config.toml
n_layer = 8
d_model = 160
n_head = 2
n_kv_head = 2
head_dim = 64
d_mlp = 448
vocab_size = 32768
activation = "swiglu"
norm = "layernorm"
norm_place = "pre"
norm_eps = 1e-05
positions = "rope"
rope_base = 10000.0
rope_fraction = 1.0
qk_norm = false
attn_scale = 0.125
bias = "none"
tie_embeddings = false
parallel_block = false
init = "normal"
init_std_qkv = 0.0179
init_std_o = 0.00447
init_std_up = 0.0179
init_std_down = 0.00447
optimizer = "muon"
lr = 0.0095
lr_mult_qkv = 0.5
lr_mult_up = 1.32
beta1 = 0.93
lr_head = 0.0081
grad_clip = 2.0
warmup_steps = 200
schedule = "wsd"
decay_fraction = 0.634
decay_shape = "sqrt"
final_lr_fraction = 0.0
batch_tokens = [32768, 65536]
seq_len = 2048
doc_mask = true
train_tokens = 416400000
steps = 9042
dataset = "wikipedia_en"
Each number is 200 + 30 x the weight over its row's rms, rounded and kept within 0 to 999. Layers, rows and columns count from 0. The size before them is the row's rms in percent of the matrix's.

# layer 3 attention query, 128x160, rms 0.123, rows 0-63, columns 96-127
094,219,248,182,177,231,217,202,154,221,181,230,194,189,158,202,191,210,171,216,186,208,183,203,239,217,238,209,233,159,185,161,198
099,173,190,221,187,219,216,232,192,173,222,239,217,224,175,169,223,247,269,209,270,225,182,147,198,233,217,206,187,214,126,154,171
092,178,228,187,181,218,224,190,190,208,209,186,237,188,205,163,209,195,223,216,139,215,144,202,187,206,214,209,237,209,216,170,246
100,174,180,169,168,229,158,217,181,184,215,183,213,222,228,167,219,194,205,198,196,197,185,233,165,211,138,222,223,240,209,207,205
091,206,209,209,190,202,173,218,196,200,227,154,182,207,239,236,171,125,192,186,180,211,239,218,201,225,150,186,189,180,173,178,227
086,214,211,221,189,167,159,221,143,199,217,174,181,191,260,242,213,243,151,264,198,229,225,249,237,196,158,178,209,232,251,223,207
083,243,217,241,205,207,198,231,248,220,164,163,195,180,257,228,217,172,236,179,206,245,181,223,173,220,194,217,191,223,184,195,189
083,211,183,235,197,250,216,167,193,200,155,254,220,172,232,183,202,183,237,224,190,190,171,188,163,220,237,186,205,189,212,136,204
093,191,224,183,166,123,223,213,134,225,225,223,166,194,191,202,208,183,199,204,196,218,149,192,199,211,263,245,242,224,244,163,214
092,175,207,133,150,182,257,235,231,243,219,175,190,189,214,226,265,242,209,163,203,215,217,181,250,179,195,178,211,215,179,163,193
088,189,242,162,263,237,274,215,200,235,180,200,167,151,219,185,191,219,154,164,215,163,168,238,192,191,238,183,179,185,173,165,173
097,154,249,186,221,237,243,185,224,218,218,180,215,182,179,219,164,237,175,216,168,218,153,244,209,190,204,207,195,177,188,186,187
101,171,213,253,249,183,180,191,186,175,236,121,213,168,215,183,165,153,184,205,220,173,237,216,199,219,203,218,231,196,162,192,178
086,212,231,219,197,212,197,234,165,182,230,181,208,203,227,278,168,198,233,230,223,152,282,207,208,166,158,227,221,160,196,135,229
099,185,224,198,203,199,186,218,160,183,227,169,178,226,179,192,179,241,216,89,201,229,157,222,184,240,193,193,172,164,201,220,195
091,144,202,190,205,184,238,198,210,232,214,166,215,184,179,221,207,185,196,193,227,270,228,213,152,176,217,172,208,197,249,215,247
090,157,184,222,265,169,204,192,185,234,191,190,167,164,246,218,154,163,224,120,251,168,269,173,233,203,179,192,176,170,236,176,219
091,252,265,167,170,234,219,218,140,198,210,236,190,189,227,181,213,176,237,151,255,188,217,234,234,238,208,173,201,213,187,213,147
092,185,182,241,223,221,292,183,193,243,234,209,198,190,251,160,228,192,243,246,216,224,193,215,195,178,205,211,224,223,145,170,184
095,181,230,229,198,171,242,236,231,282,251,217,209,171,273,224,195,176,198,214,259,198,196,211,247,253,196,190,216,187,201,154,181
084,181,187,223,242,155,214,173,226,203,211,254,224,183,196,209,208,183,192,153,244,205,165,221,208,245,180,197,240,192,214,188,220
097,200,230,187,234,174,159,181,191,186,157,171,183,175,212,246,237,166,230,175,191,254,199,204,200,172,181,231,206,164,248,219,242
094,222,166,216,193,187,233,178,190,163,211,199,136,222,207,192,146,152,214,202,226,159,173,140,175,177,165,205,211,231,194,150,177
102,138,146,177,220,245,225,175,207,184,241,262,186,196,219,225,263,194,212,219,225,218,176,206,206,192,227,212,181,140,213,214,215
093,144,229,201,228,189,168,178,201,258,215,149,180,253,219,221,194,167,191,217,164,150,149,174,253,193,152,203,224,236,260,188,216
097,197,223,208,225,195,156,162,193,172,198,182,247,242,225,196,164,229,174,176,192,213,204,214,174,207,149,183,198,251,216,244,183
100,221,185,176,237,163,167,256,167,205,218,200,211,238,204,242,202,181,168,234,160,188,209,188,184,163,184,209,180,220,172,219,190
089,208,209,159,247,202,203,233,206,240,140,169,234,211,201,212,175,217,189,205,239,205,178,231,235,141,225,202,219,198,230,185,189
101,184,194,234,219,194,208,249,214,210,177,203,179,212,241,191,163,126,247,196,202,167,236,228,193,268,144,171,218,144,171,219,213
094,207,200,237,196,206,235,190,189,198,203,188,258,253,208,170,154,186,208,172,196,206,129,188,160,220,193,236,173,168,207,192,226
100,196,203,190,185,197,165,139,162,193,217,217,223,255,224,166,208,203,228,223,260,218,163,201,181,161,160,212,185,199,182,176,208
094,229,160,203,191,222,202,153,209,170,209,138,198,165,149,225,243,162,193,179,234,167,208,160,214,185,142,213,185,198,193,227,235
072,200,225,160,193,198,158,222,224,194,197,156,244,184,232,173,239,218,181,210,161,177,163,242,217,197,170,204,203,242,240,234,233
095,201,203,155,215,148,173,244,187,217,248,207,183,220,201,173,227,224,138,245,209,256,197,174,244,192,136,221,183,232,236,155,206
103,200,166,164,229,221,176,204,199,196,188,193,258,179,268,192,180,213,181,202,203,185,199,211,244,241,184,181,163,163,206,200,204
089,180,226,254,207,203,149,233,187,161,192,217,177,235,158,187,210,170,199,198,254,269,227,210,214,179,174,166,223,199,203,242,182
083,199,174,212,208,259,189,172,192,258,213,224,207,135,224,257,206,202,196,234,172,183,253,198,175,174,228,171,177,231,192,229,207
090,213,204,168,213,204,231,159,145,218,208,180,163,227,210,192,241,197,141,153,185,248,270,192,225,170,162,226,210,208,242,170,160
092,224,172,149,272,200,181,192,234,197,164,190,147,241,142,261,183,221,212,180,240,220,189,163,212,213,238,143,201,170,264,201,228
101,238,181,208,225,206,188,208,250,175,234,117,258,225,173,203,180,212,185,205,200,210,219,183,206,171,202,243,157,157,173,165,202
097,245,205,187,179,236,230,201,195,180,208,216,221,183,220,243,200,205,186,139,160,232,192,226,196,179,186,179,212,188,204,197,212
094,198,228,219,214,233,173,217,237,240,205,162,256,157,208,194,249,147,233,225,180,227,210,127,191,215,213,262,217,213,190,175,240
091,234,177,258,235,224,183,181,216,194,185,234,207,180,207,129,153,160,177,164,208,243,218,199,228,201,205,251,230,232,174,211,191
089,205,173,167,230,186,266,211,240,209,230,241,206,240,227,185,101,139,190,202,214,241,159,185,257,174,210,158,195,176,180,193,217
090,192,186,284,284,140,215,212,179,233,171,217,194,258,195,184,194,206,175,174,179,214,202,221,188,233,242,179,198,212,175,263,185
100,179,149,183,208,211,156,166,189,211,177,224,239,228,249,197,203,168,173,192,151,237,268,222,246,225,162,194,228,241,212,266,238
088,182,162,153,184,191,132,221,192,197,206,217,190,227,222,214,228,170,207,246,216,172,147,246,176,221,200,196,233,209,186,191,182
094,200,144,200,184,194,197,159,211,191,220,175,196,168,219,210,202,191,247,133,183,212,201,192,196,217,182,208,197,149,256,241,206
092,220,191,212,216,223,140,214,214,209,201,195,286,182,207,173,189,199,190,193,191,215,189,215,192,196,242,154,172,208,167,167,175
091,164,205,237,233,203,214,184,216,199,193,181,186,226,211,201,207,205,264,205,188,221,264,223,171,215,190,136,207,178,268,193,220
098,169,198,189,210,152,279,171,162,174,211,194,195,214,174,224,154,202,220,179,183,227,245,213,171,207,215,244,176,186,246,185,246
091,191,274,188,129,234,204,225,228,179,231,218,200,232,191,166,200,178,208,195,215,205,182,240,228,177,196,244,197,214,152,210,168
100,194,227,201,214,189,186,185,235,232,218,147,190,187,220,273,183,154,175,167,178,191,196,178,213,238,91,187,168,201,211,172,167
092,124,176,216,196,204,148,219,201,194,133,219,170,192,160,165,168,201,217,209,207,226,189,198,169,172,233,212,247,174,189,202,185
096,182,238,196,221,167,201,172,152,178,199,154,196,201,218,248,145,151,190,217,267,244,148,167,193,203,251,203,206,190,210,213,181
092,245,217,230,177,180,147,179,230,204,200,232,252,193,154,186,226,196,172,224,236,158,231,209,200,176,259,208,196,233,200,250,233
096,211,219,173,166,226,196,257,201,222,231,211,210,203,188,210,284,252,128,227,231,169,234,205,192,167,214,194,164,207,184,189,206
091,213,179,171,224,182,195,212,202,206,185,225,188,169,206,224,223,134,159,204,222,166,202,227,200,190,250,206,225,229,182,227,258
093,154,195,215,159,166,216,222,203,180,196,184,156,244,187,178,249,190,213,216,227,213,168,189,178,240,214,201,168,248,151,193,244
087,198,214,214,227,243,228,193,124,242,175,224,191,260,188,226,225,181,213,157,225,219,181,183,176,181,219,227,231,216,180,164,233
093,206,239,174,175,212,141,246,171,202,202,250,182,190,224,182,214,213,176,237,203,177,195,189,245,235,179,270,159,123,168,240,215
095,272,197,162,170,216,206,203,178,214,232,185,168,273,194,166,161,174,209,184,185,172,165,219,234,147,192,164,247,169,181,207,191
091,192,249,141,178,224,203,219,242,204,245,191,189,154,261,208,246,212,236,235,240,237,173,197,180,203,199,213,228,168,169,193,192
092,150,197,186,186,175,161,183,197,181,109,252,223,247,227,201,162,172,215,239,254,217,216,195,226,174,228,200,196,227,178,189,193
# layer 3 attention key, 128x160, rms 0.125, rows 0-63, columns 96-127
072,124,186,184,174,211,181,213,250,176,193,231,182,184,203,180,227,154,227,172,202,168,134,165,187,236,138,210,254,187,212,197,217
106,237,186,220,213,189,203,194,233,221,179,239,228,167,177,196,224,220,183,157,164,152,185,175,144,275,210,187,257,212,222,254,216
088,224,252,186,165,211,181,177,194,243,236,170,194,238,179,216,219,241,240,217,148,180,250,205,199,179,193,218,171,189,194,198,252
105,178,225,191,234,223,199,238,211,182,202,169,270,193,229,220,231,235,221,219,161,161,167,216,226,165,229,215,253,203,164,247,152
095,207,189,207,152,224,187,267,250,185,179,213,242,156,211,214,213,168,198,216,223,265,181,205,209,223,185,219,174,200,195,199,177
094,170,187,203,156,256,234,178,226,230,172,213,206,234,242,204,255,226,207,250,257,152,214,178,216,205,210,210,267,164,203,245,196
086,244,192,228,189,181,256,187,207,200,202,218,154,191,241,211,148,218,208,172,226,163,226,252,227,141,230,214,207,154,154,231,165
091,246,187,166,171,189,259,197,196,195,206,196,228,208,200,197,265,160,229,179,161,195,300,254,184,239,190,160,219,158,183,215,212
093,221,193,196,200,160,223,160,233,248,217,203,134,185,212,219,236,220,179,183,174,178,227,219,213,191,146,236,159,210,241,258,234
091,145,232,180,232,220,208,220,185,183,185,266,206,207,220,191,230,221,192,141,191,208,240,223,236,198,141,160,158,146,209,197,236
090,168,149,238,217,183,209,210,172,212,158,203,190,200,184,181,171,147,211,240,175,246,216,196,207,189,190,200,183,228,181,220,248
088,221,212,173,183,278,163,140,176,205,189,178,222,165,197,209,199,218,193,195,173,199,164,165,152,169,182,170,214,275,208,232,222
100,176,254,216,224,218,187,182,206,156,233,187,222,167,192,114,169,246,182,164,194,207,223,234,170,237,258,207,231,207,167,206,192
088,187,253,256,227,205,185,116,163,212,204,222,225,176,239,188,209,252,217,169,218,159,184,199,215,157,181,246,303,210,146,246,230
095,253,202,167,241,195,157,222,188,232,192,158,162,254,167,201,183,205,244,190,177,201,189,206,241,222,175,228,171,201,192,168,239
091,145,155,202,197,166,180,188,223,163,155,148,213,243,214,221,212,164,242,174,201,129,184,184,235,280,183,193,181,214,185,221,228
094,189,191,197,201,224,210,211,232,190,236,218,173,255,209,173,165,173,192,186,191,222,270,146,212,165,225,193,214,220,242,246,224
092,225,193,204,216,201,209,226,163,166,180,185,241,205,205,222,204,156,149,232,215,180,184,208,186,196,210,243,173,250,204,179,233
087,255,233,206,183,221,242,181,152,196,169,184,195,199,186,212,149,239,203,202,174,169,229,228,165,247,168,175,188,193,208,199,213
093,244,226,225,153,217,226,219,219,204,217,194,221,171,213,236,179,195,202,176,214,190,191,176,170,221,236,200,219,163,240,166,172
092,214,191,167,278,210,163,161,234,176,118,200,182,185,216,217,160,171,212,183,228,206,213,200,206,229,208,161,156,213,180,151,233
095,181,219,167,273,184,151,188,158,181,182,178,196,216,178,176,179,272,203,203,187,224,229,209,230,187,234,256,177,153,216,162,157
090,203,172,211,184,168,231,211,279,244,258,210,257,177,213,164,191,239,181,191,194,169,208,147,167,221,210,164,215,196,226,187,225
094,226,154,212,203,237,230,289,171,202,176,235,202,229,187,201,219,190,233,149,135,177,207,288,156,197,218,234,204,235,213,183,213
089,243,216,167,179,228,185,251,206,238,170,205,255,234,222,147,182,195,230,268,178,206,147,292,219,145,191,166,233,221,271,175,250
090,174,232,194,193,175,245,212,230,248,208,224,188,238,163,124,192,200,201,193,207,235,205,216,206,218,158,132,156,169,181,228,192
094,234,208,186,229,204,274,176,194,244,245,209,242,191,186,183,197,239,200,186,163,185,193,233,257,209,192,233,221,198,183,228,200
092,221,173,189,165,189,164,193,213,202,221,252,170,189,214,217,168,236,258,206,213,206,178,216,178,169,249,151,149,239,204,185,201
093,166,173,220,208,173,178,193,218,189,187,161,221,179,178,160,190,155,143,232,180,183,249,190,204,204,191,182,253,175,224,189,220
088,244,173,203,222,201,173,214,216,221,203,162,221,174,195,201,229,173,212,178,218,232,136,219,236,182,208,192,224,145,215,209,222
097,179,204,177,166,124,214,221,133,221,246,208,200,192,178,216,249,248,185,219,141,215,174,184,213,225,250,223,165,176,226,198,203
095,184,175,242,221,241,124,178,242,174,237,192,235,251,199,191,165,224,204,211,191,220,187,182,188,174,204,201,161,160,170,195,216
087,174,217,189,188,228,240,181,196,205,192,160,208,229,180,204,195,215,232,191,141,222,174,222,283,208,154,204,240,160,213,208,213
107,205,183,199,189,230,191,229,230,190,188,195,241,244,178,180,259,193,255,224,212,229,182,172,200,153,232,194,182,237,164,196,191
103,207,198,192,171,179,205,231,204,237,254,187,277,238,216,154,200,167,163,267,177,234,256,141,201,193,191,166,159,179,169,208,194
097,154,224,182,206,213,185,174,204,230,183,139,166,196,216,227,230,227,170,200,236,187,202,210,176,157,239,190,237,249,219,187,215
088,219,166,199,184,252,191,187,209,167,207,206,233,154,223,191,181,202,263,197,189,137,214,199,258,209,222,193,211,166,178,217,167
094,195,214,177,181,208,191,188,160,180,162,182,253,151,212,196,220,210,144,166,216,202,202,214,216,226,139,191,169,220,262,183,230
101,235,183,213,201,247,202,193,172,219,176,208,167,215,231,223,228,206,209,141,220,244,207,202,150,194,199,206,178,175,240,218,211
093,194,164,232,197,210,212,208,210,189,185,203,167,169,222,227,255,204,199,195,181,219,190,239,223,173,229,181,234,171,203,196,262
096,202,239,211,160,160,216,181,190,190,163,192,214,173,176,210,157,151,240,209,199,201,214,196,212,186,239,170,194,203,186,210,221
083,170,187,161,260,179,238,199,195,200,214,149,258,183,228,240,237,230,245,170,193,212,184,178,213,176,198,241,179,212,239,219,221
084,207,177,199,152,227,172,151,202,232,176,190,186,235,250,181,217,175,188,199,154,185,197,145,164,190,288,195,221,161,175,157,257
088,210,223,157,212,189,175,200,156,242,215,211,208,218,206,212,212,155,186,160,256,145,233,174,218,161,178,163,219,198,223,206,226
087,199,240,263,190,205,164,164,209,216,215,162,243,188,185,186,169,151,187,206,163,209,193,214,196,243,229,184,258,216,180,195,188
101,195,184,180,205,182,160,193,155,207,217,197,180,169,239,174,212,199,165,217,202,186,171,183,215,145,187,171,219,233,167,229,129
095,154,192,213,189,192,183,220,222,262,168,225,231,223,205,203,216,212,197,224,207,239,235,251,195,142,206,140,185,238,203,223,153
090,203,233,218,191,175,177,185,186,162,211,206,247,255,140,177,186,155,184,172,202,219,196,210,167,225,174,209,208,200,216,165,218
092,121,201,149,180,237,264,168,216,237,206,165,209,202,270,184,169,179,198,217,211,228,240,224,170,221,206,183,224,215,175,182,183
089,200,205,189,255,174,154,214,167,203,205,125,187,185,179,173,183,191,241,175,213,231,204,212,208,215,151,135,225,265,226,173,186
092,199,169,148,206,152,209,207,154,193,175,217,185,199,197,180,232,166,209,242,238,177,184,199,252,238,191,190,160,201,208,232,188
085,237,210,176,159,179,172,171,198,233,234,221,204,212,250,179,208,157,147,218,171,183,233,186,173,163,198,176,229,168,186,208,265
097,190,182,242,217,178,131,232,208,223,183,198,235,211,181,191,190,240,186,216,247,155,133,137,180,210,208,193,207,196,179,205,191
091,154,203,212,157,250,194,161,242,211,187,190,194,134,215,207,196,216,156,163,158,182,149,200,201,137,173,197,174,214,132,222,255
089,164,179,222,171,160,255,181,190,209,189,188,242,223,208,204,192,212,140,234,205,191,252,231,243,142,223,189,255,242,188,254,231
091,142,218,231,169,202,175,184,206,170,245,240,178,215,168,237,215,223,228,271,222,185,176,209,181,179,238,208,164,202,220,177,194
100,169,178,184,191,240,163,167,210,227,211,230,195,194,170,178,213,182,211,194,220,180,172,188,166,188,185,214,180,216,214,178,157
087,231,214,170,223,234,210,222,202,166,293,214,159,150,174,173,181,222,245,208,217,196,191,206,178,209,234,230,209,253,201,152,168
090,273,191,191,244,204,154,202,181,192,195,164,195,206,209,247,242,173,154,211,226,213,228,242,185,225,164,202,208,162,205,156,181
081,193,164,123,158,237,235,178,170,208,201,196,207,212,212,221,246,198,226,168,155,243,258,186,246,224,224,208,217,195,197,217,193
086,201,217,194,205,185,189,179,219,168,251,238,213,194,207,210,227,170,185,197,169,206,227,193,254,197,257,250,252,262,160,227,205
094,169,236,215,222,192,215,217,206,188,245,196,192,195,251,213,183,209,222,236,191,223,225,182,194,164,220,229,209,214,231,192,226
088,189,216,188,231,170,167,215,190,240,197,216,227,155,257,190,218,190,196,160,192,166,304,253,226,160,191,249,219,171,207,238,163
085,178,277,196,181,170,197,234,203,213,175,191,178,110,213,187,199,199,204,236,229,239,182,191,200,185,159,194,185,241,177,183,173
# layer 3 attention value, 128x160, rms 0.0884, rows 0-42, columns 96-127
086,191,148,206,172,250,177,221,181,194,224,215,170,155,197,216,231,161,247,185,197,171,216,203,217,203,125,242,261,165,212,229,167
095,229,209,249,265,214,132,164,230,234,218,138,147,257,180,145,214,214,212,185,157,215,156,144,196,208,226,167,190,246,218,226,209
092,207,177,158,239,205,192,192,223,231,155,225,164,185,206,191,192,208,175,201,242,190,225,222,189,207,188,207,141,213,144,157,194
097,178,218,213,193,199,203,168,214,209,235,206,260,219,209,202,213,219,178,241,176,229,175,242,206,207,271,162,200,211,156,194,243
093,190,225,163,161,179,198,197,158,193,248,228,179,240,184,256,157,197,198,221,269,203,238,203,261,264,191,149,229,265,128,164,190
095,146,179,161,213,245,234,182,258,180,221,203,211,195,171,190,170,219,208,158,196,197,184,240,208,131,156,189,158,192,209,236,189
103,167,153,213,214,184,163,204,232,208,183,210,191,196,216,231,208,193,192,183,219,215,214,263,143,194,203,192,212,216,197,185,204
098,242,180,189,243,214,179,243,176,156,225,222,257,196,244,225,217,134,228,128,176,192,180,190,218,181,196,230,184,145,217,199,163
095,160,172,194,185,184,215,250,230,149,212,179,157,190,197,199,226,222,209,221,141,195,184,117,213,232,228,243,224,190,236,218,164
103,187,247,190,183,161,197,150,245,206,255,192,208,171,224,188,184,219,187,221,169,194,146,143,220,214,214,222,202,161,178,230,204
087,156,186,262,164,227,227,204,217,240,168,159,207,198,193,202,245,199,213,260,170,217,210,236,239,187,252,184,201,182,172,255,272
100,152,215,215,252,213,196,135,192,191,173,197,203,188,227,233,189,204,215,207,212,222,215,205,135,216,187,155,162,197,198,198,207
100,201,214,166,179,213,224,166,170,232,195,204,168,202,231,219,191,162,223,221,200,197,238,188,215,209,139,208,144,137,204,195,221
092,191,244,232,228,181,186,200,207,244,209,205,202,227,196,223,111,192,192,169,201,197,143,224,260,211,211,188,195,209,186,198,217
088,215,176,212,234,210,236,192,171,155,186,161,201,196,188,179,170,221,190,185,219,257,184,233,230,194,199,195,166,158,178,139,168
096,270,189,203,256,155,176,215,249,209,243,191,211,184,234,247,202,169,176,205,193,136,212,199,173,191,160,165,239,177,253,207,221
101,127,169,197,202,201,265,187,195,224,219,196,183,212,158,210,166,155,194,206,170,215,253,177,216,179,147,152,213,187,211,215,215
094,179,195,207,214,169,167,186,268,163,173,138,178,219,188,168,182,222,192,222,208,256,195,210,212,210,173,172,153,237,227,218,217
094,138,187,164,191,217,236,181,263,201,159,193,241,218,200,250,206,165,165,180,208,162,178,192,195,210,258,257,188,224,231,174,193
096,226,243,164,174,197,199,226,163,189,169,152,204,125,187,147,227,222,169,200,172,217,240,254,192,215,216,153,191,170,153,176,241
093,182,145,215,190,174,172,265,218,157,245,199,174,181,176,202,201,182,163,203,235,189,187,219,190,203,155,191,117,237,208,188,221
097,246,229,207,212,215,200,231,215,221,199,253,152,209,228,195,197,193,169,206,159,170,230,245,246,195,190,217,216,165,182,167,197
093,195,205,149,166,214,187,190,243,264,207,131,165,192,228,233,221,208,244,182,197,236,170,203,185,218,188,202,208,181,272,218,205
093,204,243,216,220,187,188,248,174,182,202,183,205,254,166,207,186,242,197,180,243,186,185,177,167,183,163,259,166,213,221,190,176
093,219,172,176,229,200,145,189,210,184,231,226,167,174,212,208,191,236,80,221,239,220,177,210,145,244,210,201,241,240,165,236,211
083,206,179,179,196,275,215,183,214,192,170,208,194,222,221,216,177,197,211,194,162,170,190,223,194,184,196,152,212,177,148,209,192
101,211,224,227,196,191,187,132,207,173,216,163,208,199,179,207,198,151,172,206,205,159,215,215,182,186,223,207,199,230,179,183,239
095,231,222,204,228,159,204,151,235,209,227,170,206,137,151,274,225,185,189,200,177,186,196,170,157,248,211,199,206,178,190,203,197
093,215,196,197,151,209,111,185,224,210,211,200,196,225,205,264,232,221,215,202,181,230,229,156,188,253,204,225,157,242,207,218,189
093,202,182,223,216,183,155,177,169,164,212,186,187,176,221,196,191,213,264,160,197,185,202,194,202,182,192,222,197,199,271,137,206
090,156,159,226,202,193,216,156,194,186,224,214,169,199,231,238,195,179,180,107,246,180,196,202,210,165,165,183,161,237,127,161,176
090,226,201,173,205,187,249,215,202,186,212,184,164,176,142,211,203,171,207,224,176,173,225,151,187,167,189,195,212,234,242,250,217
090,150,164,253,211,178,227,264,209,185,215,185,218,136,264,244,163,205,170,158,151,190,203,204,252,195,156,173,211,241,221,228,276
095,183,211,194,217,162,210,172,195,194,217,171,223,189,189,166,187,218,254,278,201,182,150,172,201,163,265,193,198,179,207,179,201
095,167,184,242,196,215,207,209,250,203,205,151,221,220,222,253,156,203,182,206,170,207,273,230,170,179,194,178,198,197,184,229,233
107,283,181,224,160,199,231,203,245,218,239,171,163,134,205,191,247,160,244,192,207,256,173,203,190,167,163,222,203,146,238,199,225
099,253,182,213,234,234,208,224,223,173,185,184,200,177,204,178,201,214,189,201,221,185,231,220,205,199,253,181,173,180,169,194,157
088,195,216,183,209,208,240,201,191,192,161,159,169,154,219,193,203,225,205,238,236,199,206,169,233,190,220,189,189,213,190,198,249
094,269,164,215,163,188,202,221,220,188,204,163,196,217,203,170,202,199,150,207,172,183,232,256,225,205,153,182,152,168,161,167,255
090,186,188,220,215,235,224,166,187,146,181,175,187,187,170,215,207,149,199,229,167,241,203,140,235,186,199,236,216,208,190,190,180
093,227,175,212,195,212,181,185,213,166,233,208,235,189,199,178,182,215,217,210,180,180,200,187,165,147,180,195,208,166,107,222,207
097,194,193,219,220,177,232,232,219,223,192,227,212,202,139,244,237,190,224,179,240,168,107,198,201,197,221,191,149,167,186,225,200
093,219,206,199,208,213,192,185,204,203,168,215,238,180,203,197,188,186,220,189,178,204,140,233,287,186,192,229,235,226,199,222,248
# layer 3 attention output (transposed), 128x160, rms 0.195, rows 0-42, columns 96-127
090,221,178,210,254,192,191,179,166,149,196,190,208,205,200,172,181,134,188,206,199,172,232,237,155,243,136,178,215,168,198,206,140
101,231,174,141,182,212,136,233,189,155,169,275,210,202,221,239,233,202,213,218,246,160,211,218,210,206,238,151,178,217,161,200,265
096,190,194,181,195,185,256,236,222,248,140,209,227,168,158,192,181,241,166,254,197,166,223,121,202,221,201,195,169,197,244,219,214
101,192,182,222,197,153,240,168,191,184,212,192,217,178,253,233,181,200,217,169,209,177,222,201,234,211,206,195,206,253,182,191,230
098,144,206,195,212,208,237,200,200,222,231,166,129,221,215,206,204,240,226,194,193,233,240,227,283,213,196,224,196,229,167,96,205
105,157,235,244,207,173,253,200,213,173,224,232,230,228,162,168,191,227,195,139,217,199,181,167,184,181,231,202,168,223,203,202,175
110,154,153,191,205,205,204,208,232,214,139,198,162,176,198,167,226,207,198,223,196,231,121,192,218,166,222,205,207,182,203,156,185
103,175,236,200,266,210,212,207,234,134,211,145,176,227,233,205,183,157,195,207,165,189,205,197,167,143,250,192,191,237,261,206,203
096,179,205,180,199,166,244,175,239,237,224,200,167,254,168,171,212,178,162,218,178,183,172,194,149,194,205,198,224,205,207,229,203
111,155,199,199,190,212,248,191,234,211,223,135,168,190,215,203,234,183,226,212,215,195,169,165,239,204,219,177,195,193,150,118,209
087,180,208,173,177,243,228,208,199,222,183,182,202,202,207,212,247,244,227,193,193,145,239,210,212,200,212,219,131,179,203,211,213
103,161,195,227,251,211,197,187,167,138,162,224,246,250,240,192,201,203,221,207,285,208,184,207,189,186,220,188,139,184,163,191,254
100,224,187,246,244,211,164,198,166,222,217,226,166,284,181,160,163,189,202,195,192,185,248,220,191,209,218,232,173,170,210,235,219
095,156,190,146,215,211,173,198,196,168,220,252,180,245,227,238,167,129,248,203,250,166,176,229,195,210,210,229,206,192,166,207,219
089,212,198,192,262,174,226,170,166,184,195,194,214,222,229,221,200,174,195,204,191,242,134,202,210,230,236,129,210,176,205,250,200
106,195,170,232,207,191,154,223,225,199,212,230,268,158,187,238,225,213,141,199,221,196,185,195,145,170,207,186,258,164,216,244,232
110,166,197,171,170,239,207,180,204,200,196,278,203,224,143,230,260,187,168,211,193,207,171,197,153,205,196,183,207,149,208,225,201
099,234,224,184,163,184,188,209,246,215,188,241,205,234,238,185,178,177,214,178,197,217,176,148,223,197,174,186,198,169,207,183,210
101,193,243,187,218,198,233,226,270,246,167,202,212,161,199,226,236,151,172,191,160,163,201,177,151,199,191,194,189,191,211,162,162
101,261,221,152,164,194,199,229,121,198,206,183,215,164,215,163,175,231,203,251,230,168,162,205,233,218,254,177,167,210,214,179,182
098,156,185,221,212,172,184,236,233,179,157,236,155,159,248,230,162,204,188,267,190,182,197,228,220,228,209,196,193,161,181,187,229
103,215,184,178,199,178,215,209,193,228,186,205,255,187,154,226,263,214,162,223,173,192,141,199,185,191,205,183,224,218,216,202,208
091,158,180,239,200,160,236,176,225,177,139,154,222,185,189,191,233,174,250,233,173,177,196,182,229,188,279,206,229,178,218,192,214
099,170,231,231,211,189,181,221,213,189,167,189,234,217,230,215,196,160,250,225,189,187,173,157,166,191,202,217,196,208,164,214,215
101,168,225,221,227,164,171,228,203,165,168,329,198,147,232,255,165,247,197,132,189,235,218,200,191,261,182,220,162,221,179,192,209
086,225,215,154,213,209,226,155,167,152,255,218,190,187,235,152,188,172,221,244,184,161,134,235,200,229,200,200,207,177,170,221,159
101,242,206,160,214,162,202,207,231,203,199,182,246,141,184,217,206,206,196,219,186,213,250,187,187,215,251,189,187,233,232,174,198
107,191,189,165,175,182,195,225,190,184,228,149,205,183,175,247,180,219,197,174,229,219,239,196,225,172,169,181,170,176,236,205,226
091,153,215,205,137,205,172,208,224,201,142,195,194,209,186,249,242,207,195,194,120,205,208,250,224,187,208,239,182,150,226,241,208
101,162,213,225,234,195,217,213,172,195,201,172,240,176,243,206,210,142,233,194,163,207,174,238,146,204,182,208,196,217,207,218,187
086,160,241,196,255,206,245,190,215,167,222,165,173,236,185,199,231,209,233,209,228,272,194,167,166,221,201,159,161,215,193,166,153
096,221,241,218,222,202,182,239,249,210,213,161,214,190,159,203,215,208,208,171,230,181,269,203,138,181,176,170,207,195,198,243,187
091,151,175,219,225,217,193,191,223,147,197,192,241,218,208,159,208,157,258,138,219,231,184,205,156,187,168,204,174,240,167,186,230
094,201,221,182,174,182,251,215,195,246,202,136,216,217,223,224,163,208,202,215,217,187,136,215,250,168,199,231,209,186,173,216,209
094,167,169,189,192,187,190,222,257,178,202,188,209,171,222,176,205,178,179,183,211,197,217,163,166,171,174,166,140,237,202,175,269
111,254,228,164,182,222,276,237,188,235,213,187,165,167,202,173,243,238,198,186,198,186,178,233,179,204,191,180,187,188,205,214,215
100,169,268,170,199,174,273,194,185,203,141,212,190,176,208,193,230,243,206,230,169,193,171,173,185,141,245,198,222,232,252,232,211
093,216,249,203,187,231,224,181,181,255,207,253,198,231,132,213,211,218,228,219,174,241,215,157,219,167,237,206,171,195,219,205,213
094,219,218,195,184,240,138,213,231,226,267,196,249,180,218,141,198,222,155,233,218,167,201,180,157,250,200,208,232,191,202,147,217
089,213,151,174,233,160,202,157,206,151,210,196,243,198,217,192,152,182,285,202,205,199,177,220,219,168,170,177,217,187,228,219,181
094,188,197,206,177,234,174,213,168,168,207,195,202,194,265,228,151,248,220,176,211,193,229,201,201,195,187,184,184,253,235,217,205
099,215,222,209,207,171,203,195,205,190,179,183,166,236,156,244,200,202,193,226,236,178,146,209,195,166,280,164,224,244,171,174,185
094,185,187,205,223,214,221,164,188,175,228,188,242,184,240,176,196,170,248,231,165,198,229,174,253,185,250,222,175,242,166,209,263